Weights of a small GPT-style language model, trained from scratch on English Wikipedia: 7515 steps.
Each number is 128 + 32 x the weight over its row's rms, rounded and kept within 0 to 255. Layers, rows and columns count from 0. The size above them is the row's rms in percent of the matrix's.

# layer 9 MLP up, 3328x832, rms 0.0336, rows 2669-2734, columns 104-207
size [105  96  97 108 104  96  94 101  97  99  96  93  96 101  98  95  98  93 103 111 104 116 103 100  94  95 100  97 100 101 103  97 104  94  98  92 117 110  93 118  97 103 120 101  98  92 103 102 101  96  90  96  97  99  96 101  98  96  94 107 103 111  92  97  97  99]
[[ 85  90 138  71  84 137 136 113 134 157 164 158 119 172 164  88 129 106 115 154 143 147 133 139 172 129 113 137 173  68 104 128 149 125  87 146 150 138 168 175  91  99 108  67 129 113  68 160 103 111 181 100 106 191 101 152  72 187 158 136  96  86 145 114  97 113 121 183 115 107 152 167 179 192 125 131  96 108 162 112 136 101 138 133 172 122 141 178 119 136 155 145 164  56 155 208 130 174  97 127  78  89 110 136]
 [193 102 169 127 145 126  81 128 118 162 172 176 136 115 160  27 165 136 111 124 158 208 124  91  70 124 138 149  39 119 163 108 156 139  96 125  96 101 116  69 120 144 210 112 102 154 143 118 119  76 106 166 142  89 115 162  84 130 135 151  99 151 179 116 124 115 118 122 130 164 122 170 136 111 125 132 102 143 120 188 123 143 134 120 171 153 158 202 137 146  47 123 123  75 164 161 117  96  88  85 144  94  83  78]
 [201 148 110 131 209 166 136  77 112  68 116 188  67 170  75 190 117 154  73 148  69 113 151  97 176  92 112 156 156 122 116 159 158 115 105 153  63 192 114 151 145 126 113 139 101 175 142 130  80 168 146 118 110 112 142 134  98 149 124 117  89  98 114 129 115 127 104  63 121 124 158 160 173 176 143 123  99 115 112 124 203  83 130 149 150 110  74 101 118 103 139 119  96 159 141 151 128 118 105  95 127 199 115 109]
 [154 123  97 137 121 121 107  42 130 145 178 128  99 120 136 137 135 156  73 162 144  73 115  81 106 118 127 138 106  75 106 107 150 166 148  51 139 205 138 115 122 136 108 109 141 166 115 127  90 103 142 120 151 137  74 134 132 102 121 131 195 115 138 170  91  99 143 148 134 101 142 159  61 115 143  73 100 148 117 113 133  90 157  99 165 103 157 103 103  84 134 150 154 120 134 169 164 134 142 128 140 117 198 175]
 [143 112 147 144 100 113 168 152 151 205 131 138 120 135 115 138 154 125 162 130 118 114 128 145  92 105 132  95  90 117 181 106 139 118 149 158 151 110 161 205 103  94 193 159 163 105 139 114 110 143 135 167  20 144 180 134 119 160  57 152 106  60 150 150 159 105 115 126  54 175  77 137 158 115 101  98 140 175 130  94 146 198 104  66 149 111 118 160 126  88 144 154  61 107  93 170 107 131 136  64 143  85 124 183]
 [162 117 115 149  81  49 190 157 147 161 150 103  93  91 125  77 161 160 135  88  98 164  96 136 130 121 114 143 151 117 131  86 106 125 107 160  66 111 121 138 144 147 162 128 124 122 152  97 149 157 130 142 134 148 112 180 170 114 159 142 101  67 131 100 150 166  50 187 114 174 153 156 115 147 167 144  92 109  99 183 156 143 160 126 128 145 138  83  50 170 100 174 111  98  90 129 106 127 191 108  85 116 162 115]
 [168 160 157 143  91 122 170  90 138 175  93 148 100 179 125 167  78 116 183 108 143  70 111  82 117 162 128 133 148 148 191  68 125 139 146 101  75 121 154 155 141 174 117 195 148  67  78 171  94  86 159  76 113  83 122 124 142  92 108  87 131 118 108  85 128  99 111 137  65 115  97  52 125 123 118 163 102 115 127 140 197 123  72 110 131  61 157 127 113  60  91  71  92 108 114  97 100 146 102 118 119 129 124 107]
 [141 162  79 134 147 145 140 123 158 162 132  75  78  75 125 105  49 153 148 107 127  98 121 149 170 133 115 108  50 119 116 113 157 152 116 138 155 218  89 119 157 149 155 145 130 144 144 155 151 123 117 145 150 186  97  91 183 133 160 110 119 133 146 142 149  93 147  75 164  83 155 144 100 144 132 175 140  68  84 121 103 112 129 164 152 189  99 153 127  96 193 182  89 180  68 118 126 138 105  77 112 133  72 169]
 [132 140 118 179 149 108 121 124 127 147 101 154  77 108  93 133  90 153 108 168 109 164 143 171 147 180 129  77  96 146 103 134 175 123 123  35 167 134 127 158  91 197 100 128 122 168  85 105 169 138 136 138 120 159  99 179 106 128 153  80 195 159 119 168 134 147 102  97  82 158 189 144 130 118 187 127 121 132 108 152 124  86 177 104 185 168 154 100  98 144  95 139 152  84 175 164 110 147 130  93 151 130 162  67]
 [ 98  97 167 141 133  68 117 127 130  79 118 142 163 133 183 103 143 137 101 158 135 120 106 108 117  67  98 121 121 153 108 138 165  77 134 139 182 172 135 135 163 102 100 169  66  99 116 160 154  89 148 134 135  80 148  87 145 139 121 124 170 150  94 119 108 161 124 167  95  79 138 176 177 119 182 131 114 134 195  98 155 152 109 100 162 113 142 123 145 133 175 119 191  92 151 110 108 124 136 145 126 128 126 177]
 [168 141 158 137 109 104 136 154 176 124 126 107 130 117 122  86 177 100 117 161 155 190 128  82 128  88 124 203  90 112 169 122 122 148  70 147 102 165 133 128  79 124 111 108  91 107 143 134 107 123 131 111 106 121  96 129 153 151 106 150 117 137 173 149 143 104 112 179 138  74 165 132 171 151 135  77 139  72 136  94 128 203 117 130  91 133 106 108 129 188  95 179  99 129 110  77 108 137 117 171 128  96  98 137]
 [ 99 113 181 134  59 133  96 141 159 121 166 159 105 158 148 144 116 170 109 109 202 147 131  75 193 147 121 140 126 133 154  82 120  84 174 103 159 113 159 134 115 132 191 112 143  99 116 103  67 181 140 110 144 187 163  89 116 154 145 120 141  49 176 116  89 125 193 131 115 103 126 113  97 166 188 126 115  59 143 161  78 119  99  99 105 128 120 111 161 174 187 130 165 107 165 183  83 127 148  58 103  51 169 133]
 [152 128 129 166 126 138  95  66 119 128 108  99 115  48 176 100 115 154 102 131 161  48  90  73 139 133 123 154 150  97 137 124 100  85 134 133 126  97 142 149 170 117 119 155 157 101 104 144 149  97 114 129 116 132 103 109 133  84 105  99  88  75 146 123 184 105 115 115 158 114 160 100  71  82 167 105 104  42 172 120  84  73 144 118 145 126 102  54 106 145 120 166 101  43 118 110  32 177 140 160 173 105 128  80]
 [117 130 124 128 218  99 110 157  64 210  98 128 139  63 136  89 124 156 150  89 122 102 154 128 144 158 115 166 131 141  87 130 135 122 131 121 104 115 112 144  88 177  90 120 129 117  86  86  99 167 205 178 160 136 113 123 187 150 116 133 170 154 154  66 138 142 168 123 147 169 189  74 117 152 123 170 154  80 152 156 114 113 121 179 185 125  97 110 181 106 150  54 136  96 107 104 131 169 174 201  80 124 168 147]
 [188 103 156 119  65 120 102 111 122  80 146 171  90  87 151 162 127 107 133 160 108 134  96 128  91 143 117  86 156 147  64 100 135 201 129 136  87  87 117 145 164 104 178 117 122 115 141 131 147 142 161 101 128 161  62 188 180  97 121 107  99 169 175 128  99 106 142 105 168 130 123 112 139  80 131 116 137 123  88  79 127 167 166  96 118 118 118  87 191 138 149  72 117 147 148 159  80 111 119 105 180 103 156 118]
 [173 103 103 125 210 120  88 159 173  97 122 191 113 129 121 136 151 193 160 177  99 140  99 127 149  98 158 185 151 112 107 102 145 156  90 116 100 144 142 146 104 104 159 141 181  90 128 158 128 150 154 120 168  84 150 135 113  59 112 158  93 165 134 113 105  93 130 102 166 104 114 142 113 104 215 179 139 158 139 106  96 108 122  41 197 178 124 144 122 127 145 120 115  95 120 184  91 117 147 121 128 168 116 149]
 [131  95  65 113 141  96 126 110 164 152 166 122 137  83  57 211 135 138  95 184 164 135  90  79 114 126 137 115 106 131 143 155 171 157  70 133  58  96 154 154 141  70 110  78  94 115 171 184  73 166 162 113 121 168  76 132  80  70 111 118 120 160  66 153 121 131 124 157 137 151 196 133 137 129  68 105 138 100 125 148 119 132  89 148 133 176 143 160 102  94 127 143  41  80  81 101 113 129 126  75 136  75 114 102]
 [123 142  93 142 143 115  91 113 105 142 109  75  61 145 114 131 146 100 157 178 151 100 100 126 167 120 141 111 123 153 156 137 130 123 187 133 135 132 177 127 149 103 127 170 151 101 137  90 170 140 122 133 121 148 110 143 159 108 140 173 143 116 142 111 162 126 135 174 127 149 119 165 142 157 105 121 172 164 145 109 113 102 111 150  99 140  97 122 129  70 167 145  97 178 183 113 140 176 149 127 113 125 116 112]
 [125 119  90  77 170 115 133 127 109 172 132 172 180 104 170 157 104 116 144 100  96 176  95 106 134 191  96 106 167 156  96 146  55 142  99 156 126 130 189 105 162 107  16 173 161 145 110 123 152 170 173 144 112 183 127 122 107 140 155 170 152 111 134 116  87 132  89 130 106 135 142  94 148 151 118 191 100 139 116 172 190 142 109  93 102 103 107 132 171 133 130 141 111 172  73  94 138 144 119 112  63 120 150 127]
 [135 163 156 147  73  94 137 143 121 112 177 119 139 109 148 126 101 104 180 132 127 154 161 144  55 132  91  78 147 104 106 129 117 152 120 115 137  88 126 124 104 158 121 147  94 111 109 139 115 137 115  86  59 113 118  89 114 124 121 136 179 107 175 124 115 141 107 125 139 188 139 148 147 155 131 130 137 121 169 113 159 148 143 110 124 127 157  93  95  99 137 105 143 119 113 104 121 155 142 142 205 132 121  73]
 [136 180 133  84 131 120  93 126  98 168  80  82 131 117 100  97  78 131  99  88 117  99 180 112 108 133 178 153 116 140 173 133 115 158 138 125 138 161 144 150 101 142 149 125 114 112  88  46  95 133 216 161 128 107 113 128 143 135 217 110 184 177 178 146 131  93 131  86  77 195 104  86 170 110 133 144 131 111  98 147 136  99 108 113 121 200 167 177 165 113 132 111 141  90 148  74  86 134 171 168 135  83 146 134]
 [167  99 128 116 162 156  97 151 100 129 111  49 102 126  18 146  96  79 114 141 150 121 129 172 138 172  88 147  39 132 142 118 120 123 117 125 135 109 113 136 192 157 107 114  85 103 115 164  63 191 161  52  86 205  79 122 134 107 107 141  49 102 145 103 174 128  80 125  32 165 145 142 132 151  68 173  87  94  82 106  92  60 210 131 110 106 134 123 146 108 163  93 117 135  79 167 125 171 149 120 132 100 154 119]
 [102 120 187 142 144 146 136 134  94 206 170 130 173 134 123 209 144  81 129 122  76 131 156 118 108  94 126 147 186 109 117 127 127 134 106 189 102 159  81  98 120 103 136 104 140 108  45 156  91 150 135 158 133 148 159 123 119 128 175  97 140 114 149 117 124 165 155 113 144  69 139 123 122 143 114 130 184 175 124 130 125 142 133 117  99 177 118 146 149 154 146 138 129 101 136  31 125 102 123 158 177 107 161 107]
 [155 159 135 128 125 121 133 151 131 162 156 139 134 122 110 145 125  85 103 145  74 124  87 157 150 159  88  89 138 152 162 133 136 165 130 165 181 166  60 146 135  80 157 163 129  76 144 108  97 173 113 129 106 147 138 128 143 100  99 105  80  75 165 140 192 140  91 168  69 130 184 129  94 221 156 154 163 126 161  88 106 151  82 101 117 113  94 153 129 185 133 141 168 101 129 162 122 106 130  77 100 133  93 157]
 [161  94 110  88 110 102  76 206 136 136 161 130  93 108 189 100  80 134 128 112 111 176 108 167  93  82 152 127 122 126 137 127 153 115 119  67 151  81 129 174  83 136 140 158 115 165 104 150 101 114 169  85  98 146 123 142  64 102  82 129 157 171  82 148 157  96 142  79 146 181 132 174 157 104 141 130 149  75 118 134 115 172  91  96 106 139  82 130 131 148 135 126 155 120 173 123 151 133 136 105 122 145 127 190]
 [146 215  80  62  76 162 140 106 124 180 191  88 209 150  96 117 136  93 185  80 130 132 106 139 195 148 191 116 205 167 115 176 142 116 101 106 128 128 162 155 165 169 136 154  78 151 155 141  85 124 157 109 143 142 134 105 114 172 100  88 110 123 127  73  92 154 113  92 138 143 138  79 175 145 151 160 119 101  86  77 142  82 111 175 130 136 159 167 174 104 142 124 150 168  86 142 123 117 180  95 156  96 144 181]
 [175 166 128 188 143 152 110 135 125 146 110  92 113 133 193 110 139 109 119 115 169  95 200 116  95  97 190  97 149 137 180 142 131 172 156 103 162 125 131 141 187  93 121 162 113 107 118 103 144 135 140  95  79 108 137 128 134 142  91 141 155 104  69 141 118 140  93 119 134 114 142 118 142 125 107 178 103 165  98 169 156 158 106 132 153  73 134 110 161 110 144 116 126 147 174 191  93 106 135 115  94 115 130  93]
 [103 120 154 146 142 108 209 136 128 124 100 155 141 177  84 180 110 136 199 157 175 106 129 188 114 133 109 136 106 145 147 132 201  70 134 132 114 140 128 112 123 149  64 116 128 115 152 129 134  98 134  78 148 147 108 126 158 131 133 153 106 107 122  90 165  52 164 180 122 156 105 117 171 119 146  85 141 122 136 152 150 127 120 132 132 194 124  92 110 148 140 147 167  92 129 137 165  42 162  97 150 108 129  63]
 [137  68 165 115 114 159 146  77 128 170 107 140 176  73 123 101 169 150 158  99  94 120 141 111 181 107 155 116  55  47 128  88 120 183 107 107 162 115 161 138 118 211 149 122 139  96  90  94  86 143 112 103 123 145 132 139 165 135 122 190 143 110 131 131  76  62 154 107 114 140 140 131 105 145  70 130 145 142  66 142 123 155 121 120 111 131 193 154 137  80 159 126 153 119 165 176 116 118 116 146 167 161 131 126]
 [153  73 149 112 124 136 114  91 131 172 117 125 164  86 174 186 148  74 156 122 165 160 181 125 148  88  77 213 115 113 109 109 147 151 200 132 114 148 192 137  67  97 132 128 163 113 175 155 194 109  53 170 174 156 157 126 177  86 104  99 135 123  73 111 186 181 121  48 149 200 133 150 108  94 168 149  68 181 172 140 142 165 117 108 181 113 142 170 104  56 127 135 137 159 171 124 100 183  82 125 124 191  75 114]
 [104 120 101 117 106 165 135  99  97 155 163 159 130  97 164 107 111 111 143 185 137 133 178 149 120  89  95 112 143  92  64 139  90 133 146  57 100 121 162 127 162 166  90  73 158 124 155 146 179 112 164 202 158 187 112  94 192 117  96  81 136  90 148 119 155 129  67  82 109 165 140 183 129 134 125 120 108 111 119 151  98 131 156 146  84 157 171 102 132 129  51 147 157 128 154  89 114 168 147 129 120 121  86  64]
 [140 159 122 155 127  93 162 114 147 153 134  80  65 154 176  82 145 118 134 183 197 146 164 175 142  68 139 163 121 105 117 127 117 149  73 126 144 208 107 176 122 114  83 130 160 173  83 123  74  92 143  77 100 135 148 105  93 118 132 184 125  81 169 112 104 134 124 135 105 150 154 104 147  98 155 112 139  69 111 121 115 153 118 127 146 127 148 130  95 188 120 175 109 120  81  61 126 124 126 103 132 110 143 123]
 [163 141 158 172 105 109 124 160 117 107  85 202 132 160 103 152 164 156  79 132 129 138 115  89 109 179 125 100 153 138 124  95 139  84 140 128 140 157  95  85 154 199 161 121 120  78  67 102 168  86 127 106 173 156 138  55 147 151 118 154  81 199 139 105 162 155 183 161 130 173 110 120 106  91 152 176  90 144 144 101 166  69 185  54 120 167 148 158  82 128 153 142  85 127 149 133  86  96  85 122 108 153 205 171]
 [152 155 118 152 151  62 143 107 110  78  78 210 158 112 123 149 115 169 152 151  61 143 122 121 156 130 126  84 157 108 140 156 114 160 133 149  74 114 145 142 101 167 114 106  82  41 140 136  95 148 133 112  76 136 111 179 154 139 155 131  79 108 123 121 162 156 105 163 145  83 135 191 100 131  51 143 152 120 166 154 191 133  89 100  98 153  96 124 137 118 164 143 163 117 131 131 176 146 171 181 120 175  94 123]
 [165 124 137 163 117 144 103 123 139 113 114 121 148  97 110 180 160 115 133 106 168 118 126 104 190 133 118 107 173 140 141 229 132 160  90 123 134 118 110 147 124 123 133 120 135 208  55  84 137 116 155 180 154 108 149 130 131  80 193 191 145  97 128 119 188 117 111 123 188  76 110 162  89  99 140 112 134 191 147 100 100 109 219 132  93 116 195 156 103 137  95 114 157 176 145  99 133 125 148 136  96 125 150 107]
 [ 90 158 122 128 154 113 131 166 142 115 155 104 130 165  96  94 128 132  91 165 138 150 132 149 123 133 141 106 160 121 186 141 126 147 172  81 140 178 119  98 146 149 138 118 128 126 124 166 100  85 134 135 116 145 149 104 155   4 108 125 105  79 158 107 160  85 163  94 117  69 153  62 157 121 130 118 143  63 112 154 141  90 159 148 113 151  74 180 123 141  71 116 150 136 111 115 110  93 136 145 142 164 148 133]
 [131 123 113 109 151  96  89  97 148 134 152 134 125 174  97 234 114 113  73  99 148 114 182 156 148 100 132 156 125 143 200 180 148 161 153 148 135 114 191 118  70 145 158 141  96 121 181  69 177  94 115 129 112 138 116 156  64 140 132 155 102 149 179 138 117 127  86 176  71  95 170 140 142 128 187 121 176 197 139 126 121  80  93 104 115 214 148 123 124 151 113 143 166 119 144 153  88 176  90 134 172 128 129 146]
 [163 146 138 150 166 150 107  96 112 132 117 163 161 171 112 162 159 147  70 110 169 134 161 109 119 144 127  95  94  96 185 147 124  63  81  99 112 128 128 116 132 125 169 122 124 114 152 116 152 158 153 171 147 135 120 109 169 101  71 115 199 165 155 117 116 124 120 131 118  77  91 173 115 127 123  93 135 160  87  91 109 147 141 115 121 118 130 137 148 139 109 146  72 117 166 206 101 165 150  94 108 119 105 141]
 [ 82 141 118  95 126 160 110 104 101 159 142 204 161 155 131 187 128 139 125 154 159  58 128 122 159 147 176 199 175 141 114 142 128 156 119 131 103 159 127  72 143 127 104 106 126 115 129 143 111  68 121 161  95 102 172 110 176 117 102 128 177 173  99 116 180  95 159 173  81 191 130 107 152 118 128 140 157 145 125 131 159 161 187 115 106 141 123 120 138 100 106 107 111 137  85 113 187 154 126 171  91 170 126 160]
 [ 50  68 104 131 100 150 129 149 121 107 171 106 111 158 164 159  33 129 111  80 161 102  81 146 129 130 185 100 168  59 166 124  89 109 132 122 177 111  79 136  92 104 132 111 142  56 123 180 148 142 161  79 109 138 173 131 189 196 114  88 148 155 139 110 108 158 114 121 107 123 110  73 126  94 120 118  92 110  83 171 106 189 106 147 117 120 103 164 117 153 129 157 139 135 123 164 159 154 147 189 194 146 122 161]
 [166 138 141 154  47 116 183  85 118  95 164  86 124  93 201 151 162 153 138 139 143 165 137 175  99 132 111 140 159 138 130 144 115 158 150 154 124 177 137 195 119 104 120 134 174 180  88  54  92 140 138 124 201 138 141 132 135 133 124 176  79 147 139  90 183 104 146 166 118 165 177 173 143 147 138 132 107 120 138 211 136 118 160 146 124  86  80 106  97 119 151 135 105 135 137 136 106 125 133 127 156 174 146 109]
 [105 127 120 171 166 163 165  51 140  95 167 162 154 155 113 104  91 159  86 130  87 126 131 123 151 142 141  85 211 154 132 130 149 188 157 104 147 156  71 120 190 149 131 143 140  93 169 132 178  92 123 178 108 171 174 188 126 124 121 119 109  56  61 133 172 102 180 202 145 127 204 164  95  73 167 150 125  98 106 166 124 154 181  89 101  87 161 137 172  94  70 114 154 140 163 142  95 143 150 149  87 192 159 108]
 [176  72 105 109 126 153 137 112 128 105 138 107 163  68  75 128 127 166 137 113 135 130 115 154 132  67 118  91 141 112 147 107 110 121 106 119 141 173 154  88 184 159 152 100 146 146  80 143 136 141 157 184 141 140  79 118 100 133  93 103  83 106 157  81 100 126 171 121 117 186 100  91 125 142 168 195 100  89 147  82 144 148 134 114  82 167 148 110 154 186 111 141 135 157 137 168 138 120 142  75 176  92 138  70]
 [130 154 133 145 142 154  73 144 102 106 106  85 179 134 119 165 124  83 142 134 127 118 163 125 166 140 142 156 137  65 101  82  85 201 109 114 149 177 133 128 181 165 166 109 106 112 139 136 134 170 135 157 135 143 130 149  84 171 118 157 152  88 156 108 136 134  36  68 149 112 207 140 136 189 116 161 113 129  82 125  73 143 127  93 147 164 152 144 120 164 129 113 164 151 133 147 111  91 148 141 158 183 171 131]
 [195 128 134 178 119 149 118  96 160 129 137  92 131  88 100  93 115 127 228  62 121  92 158 128 146 143 104 135 137 164 155 118 123  94 143  68 151 109 124 134 116 151 115 169 151 141 157 121 118 152  94 132 118 132  88 114 125 127  83 178  95 185 147  95 179 178 136 187 134  98 126 116 128 113 134 172 105 103  79 117  71 150  86  57 129 125 115  64 152  60 213  98 104 131  46 173 125 124 114 153 126 152 140 131]
 [178 137  82 134 162  88 112 128 150  83 107 124 102  88 152 151 181 156 130 151 134 119 145 110 132 139 119 169 175 166  96 131  96  89 119 124 100 181 115 107 129 131 114 106  68 174 142 182 180 184  72 188 114 162 168 102 175 143 139 125  84 115 128 128 124 124  72 140 155 120 125 122 137 125 146 106 137 128 117 177  93  94 154  87 142 122 108  90 100 156 123  81 110 188  89  99 160 108 122 111 133 163 107 206]
 [108 108 105 122 125 114  95  97 222  88 119 125 134 136  74 182 151  79 203 136 139 132 183 138 139  84 156  78 164 163 170  83 141  57 146 137 180  92  89  57 166 145 157 132 150 119 114 150 180 159 178 107 163 101 144 146 115 136 144  99 126 104 176  89 124 133 184 130 107 158 167 133 151 113  67 103 126 144 163 171 164 188 115 123 119 141 102  82 155 158  87 162 152 165 136  84  84 155 127  82 119 131 116 121]
 [118 154 100 137 126 105 106 138 149 145  76  80 119 106 139 184 120  96 173  86 137 118 150  87 152 160  75  69 119 152 111 188 180 116 132 129 157  75 132 114 145 174 141 138 144  97 188 166  97 106 128 109 144 110 184 182 166 158  94 143 128 142  37  86 193 114  79 115  92 133 119  89 104 122 139 110 112 133 119  99 136 142 105  59 128 138 153 141 103 100 109 145 124 133 131 185  62 116 100 136 106 161  81 106]
 [105 149 174 152 170 166 183 102  82 116 152  74 150 125 164 159 133 117 101 128 157  97 104  85  64 125 112 153  55 162 109 105 158 130 198 150 118 163 130 132 142  96 118 134  74  99  90 139  75 148 134 129 120  89 113 177  69 113  81 153  98  84 126 116 162 110 130 119 177 170 115 148 111 124 148 149 118 104  84 165 165 154 122 173 149 162 139 115 147 146 142 143 169 160 101  91 102 101 169 103 169 169  86 111]
 [ 55 142 145 138 135 169 140 187  88 123 153 176 164 116 139 136 103 150  88 138 150 170 135  91  86 124 139 186 104 146 120 136  89 135 157 102 182 116 121 129 109 112  94 175 158 155 119 108  71 131 152 111  94 154  60 110 147 140 151  77 142  79  75 172 122 133 119 146 139 159 112  64  79 148 157 143 140 119 142 131  60 188  97 154 136 114 122 126 149 140 138  63 113 106 131  97 105 126 149 163  75  61 203 147]
 [135 194  90 110 181 107 181  94 112 130 140 156 124 109 194 187 178 142 146 141 173 105 103 127 171 134  99 120 127 124 128 146 155 170 163 111  93 109 123 139  94 153 138 141 132 164 161 171 191 104 179 167 157 115  89  96 112 175 164 115 159 153 119 154 127 132 125 159 112  96 112 152 141 102 123 189 186 105 174 119  97  80 126 114 124  70 150 177  98 157 125  96 197 141  85  90 144  99 137 122 142 107 129 127]
 [196  77 114 178 124 127 116 185 126 181 106 150 122 113 120 150 129 150 117  96 145 104  55  88 171 125 127 118 122 124 101 106 115 105 167 128 148 127 155 138 115 168 127 101 129 179 122  87  96 116 154 119 145  95 187 151 112 109 100 166 112 164 149  95 112 113 125 147 108 156 134 143  85 186 130 136 138 145 121 122 114 120  96  80 171 158  96 192  48 156 173  94 142  92  71 114 152 159 128 125 111 151 142 112]
 [124 136 102 122 151 145 124 177 208 135  96 111  67 128 117 156 139 118 150  90 119  48 116 113  61 111 140 151 119 141 192 138 149 164 149 144  96 186 146 171  95 179 129 117  68 148 210  88 148  83 120 129  80 143 134 126 127 121 179 118 110 115 196 181 128 194 115 139  95  98 101 142 136 108  92 103 126 120 124  87 100 113 140  77 105 165 168 130 131 137 147 135 140 117 152  68 135 116 129 122 139 145 162 113]
 [104 191 105 103  76 140 159  79 122 163 140 140 127 143 216 126 123 155  60 127 133 126 139 103 112 108 133 145 161  77  83 192 151 113 124 174 127 116  97 133  92 119 122 120 103 158 132 149 104  94 109 145 108  89 132 157  67 111  60 151  51  85 114  69 148 184 112 161 150 120 120 164  95 181 146 163 166  69 118 105 181 152 144 114 106  89 132 159 101 192 129  93 103 184 115 100  74 149 125 107 103  96 152 188]
 [104 159 136 169 131  59 122 118 154 139 154 123  97 172 151 154 134 153 127 116 153 111 116 130 119 125 105 137 155  96 196 195 151 115 114 194  91 112  97 179  75 111  91 129 114  81 208 175 147 119 123 109 170 158 104  82 131 100 172 160 115  84 118  53 135 137  89  82 107 141 123 191 186 139 120  64 109 108 103 123 111 127  77 106 114 111 108 148  66 137 105 127  94 198 127 135 149 151 104 124 121 140 131 111]
 [165 130 110 112 135 109 115  44 135 145 163 136 116  74 109 121 124  96 127  78 161 148 109 149 178 129 131 162  91 118  83 153 133 183 107 167 147 137  82 162  97 152 149 120 187 101 115 108 126  86  77 115  91 106  75 138 135  83 107 114 176 149 181 124 104 128  85 195 115 166 141 112 124 125 104 125 113 127 119 141 150  56 174 110  81 153 135 104 153 122  84  67  42 177 104 134  37 130 107 101 145  99  97 121]
 [111 186 114 193 152 102 143  87 113  85 137 103  73 149 123 123 117 148 160 189  93 103 184 134 181 143 133 156 174 131 133 139  95 169 184 117 111 179 103 134 165  74 223 125 111 124  92 127 184 114 137 152 140 125 126 113  99 139  76 172 140 171  77 136 124  55 201 143 157 150 146 192  78  72 126  86  93 132  69 156 180 133 134 115 111 193 142 155 153 125 216 178 114 136  70 124  59 124  94  75 100 152  76  95]
 [131 131 141  99 101 123 144 120  74 161 121 119 192 166 194 167 133 103 151 143 124 109 112  81 142  83 166 141 105 137 123 153 180 135 106 109 123  99  74 134 113  93 131  99 106 132 128 154 136 107 159  89  96  96 144 125  74  58  65 146 114 122 143 105 198  73 105 161 129 104 114 122 142 113 145 153 169 117  69 170 215 143 165  83 128 130 158 108 204 144 149 127 186 123 129 181 121 146  96  93 104 151 120 137]
 [166 133  85 178 156 131 113 108  97 118  79 136 186 104 130 138  92  99 193 134  87 167 112 121 118 158 141 170 137 149 181  73 153 180 178 126 185 116 152 132 109 124  97 125  87 133 135 123 119  74 142 106 121 112 150 105 125  88 111 167 129 153 178 104 178 112 161 130 112  83 153 118 103  89  69 154 107 192 114 143 128 113 122 140 135 106  81 115 102 178  89 136  80 133 187 156 150 185  91 109 145  75 121 134]
 [158 129 139 112 106 142 169 126 139 136 149 100 177 143 129 138 120 200 120 167 111 114 144 146 121 163 177 104 135 133 166 164 159 151 137 111 182 182 127 149  76 122 128  82  90  59  89 179 114 147 103 157 155 153  78 107 108 128  89 192 137 109 219 175 116  81 122 130  59 120 128 155 110 151 207 111 149 125 123  54 132 130 115 136 143 128 147 150  75  83 179  85 157 166 131 119  86  96 167 134 119 135 165 121]
 [127 107 116  97 177 131 128 134  79 137 135 159 122  96 113 126  94 173 151  79 152  85 109 178 127 150 135 139 132 151 126  88 161  78 145 119 176 155 173  89  70 139  89 140 118 128 114 143 116 145 113 121 100 137  94 148 104 125 136 162 168  97 139 106 160 131 177 176  95 123 107 141 169 102 182 207  91 105 104  87 135  87  90  83 140 124  87  77  95  85 150  91 124 102  75  83 132  98 117 150 155  87 118 100]
 [107 113 159 139 104 112 110 113  99 101 120 145 167 170 120 146 119 159 111 111 164 109 146 129  91 122  82 117 117 155 149 157 163 170 134  71 113 145 182 120 124 130 145 108 138 167 133  96 142  75 165 152  99 173 164 155 107 132 131 122 126  96 135 164 147 185  77 120 131 144 163 146 124 103  80 185 104 116 126  99 165 132 149 119 173  92  84 185 159 166 142 149 140 103 118 112  70 150 173 169 132  81 118 108]
 [ 89 134 138  66 174 154 121 150 166 120 158 153 181 134 162 137 172 117 181 121 175 143 151 100 126 161 181 127 130 133 159 115 128 131 108 160  75 166 112 114 146 110 125 183 136  96  31 101 183 113 104 128 104  99 101 105 110 126 137 153 155 137 111 141  51 155 122 132  71 129 146 137  92  94 119 183 139 216 173  70 162 120 111  57 120 176  66 132  99 145 151 108 164  88  84 136 103 141 112 132  97 125  99 112]
 [146 124 140 143 121 165 141 189 174 140 121 137 144 147 147 110 158 151 159 148 117  86  97 116 129 135 113 130 142 128 152 167 120 140 114 137 194 182  89 126 127 171 143 140 156 116 114 124 174  80 168 104 114 179 192 127 111 164 140 120 115 103 148 104  90 139 180 213 117  98 123 140 176 127 146 100 159 120 117 121 140 139 123 125 161 113 122 102 193 181 148 132 161 107 104 134 171  96  94 129 115 130 154  99]
 [149 122 168 173 103 145  60  79  82 111 142  97 131 117 173 115 162 181 116 130 123 166 108  79 174 117 169 144 100 100 144 118 127  64 163 169  51 123 121  85 166  96 125 113 180 109 156 178  93 114 130 154 160 134 211 182 181 109 153 117 126  92 118 112 174  76 150 130 184 186 122 104 173  96 118 111 169 106 100 138  72 103 168  48 128  69 157 121 162  79 133 101 174 121  93 171  85 139 122 102 132 116 182 148]
 [ 93 155 193 107  87 124  94 134  96 163 150 123 161 118 174 149 121 120 117 207  77 157 116 157 211 175 110 124 142 153 136 126 166 136 138 203 141 145 123 144 120 175 121 108 105 151 102 103 128 123 110 122 139 170 128  73 136 139 119 137 127 141  96  96 167 112 151 129 118  77 136 113 126  81 183 128 121 186 124 102 159 182 105 143 119 104  91 119 143  98 130 146 104 131  95 102 119 113 147 157 169 138  91 154]]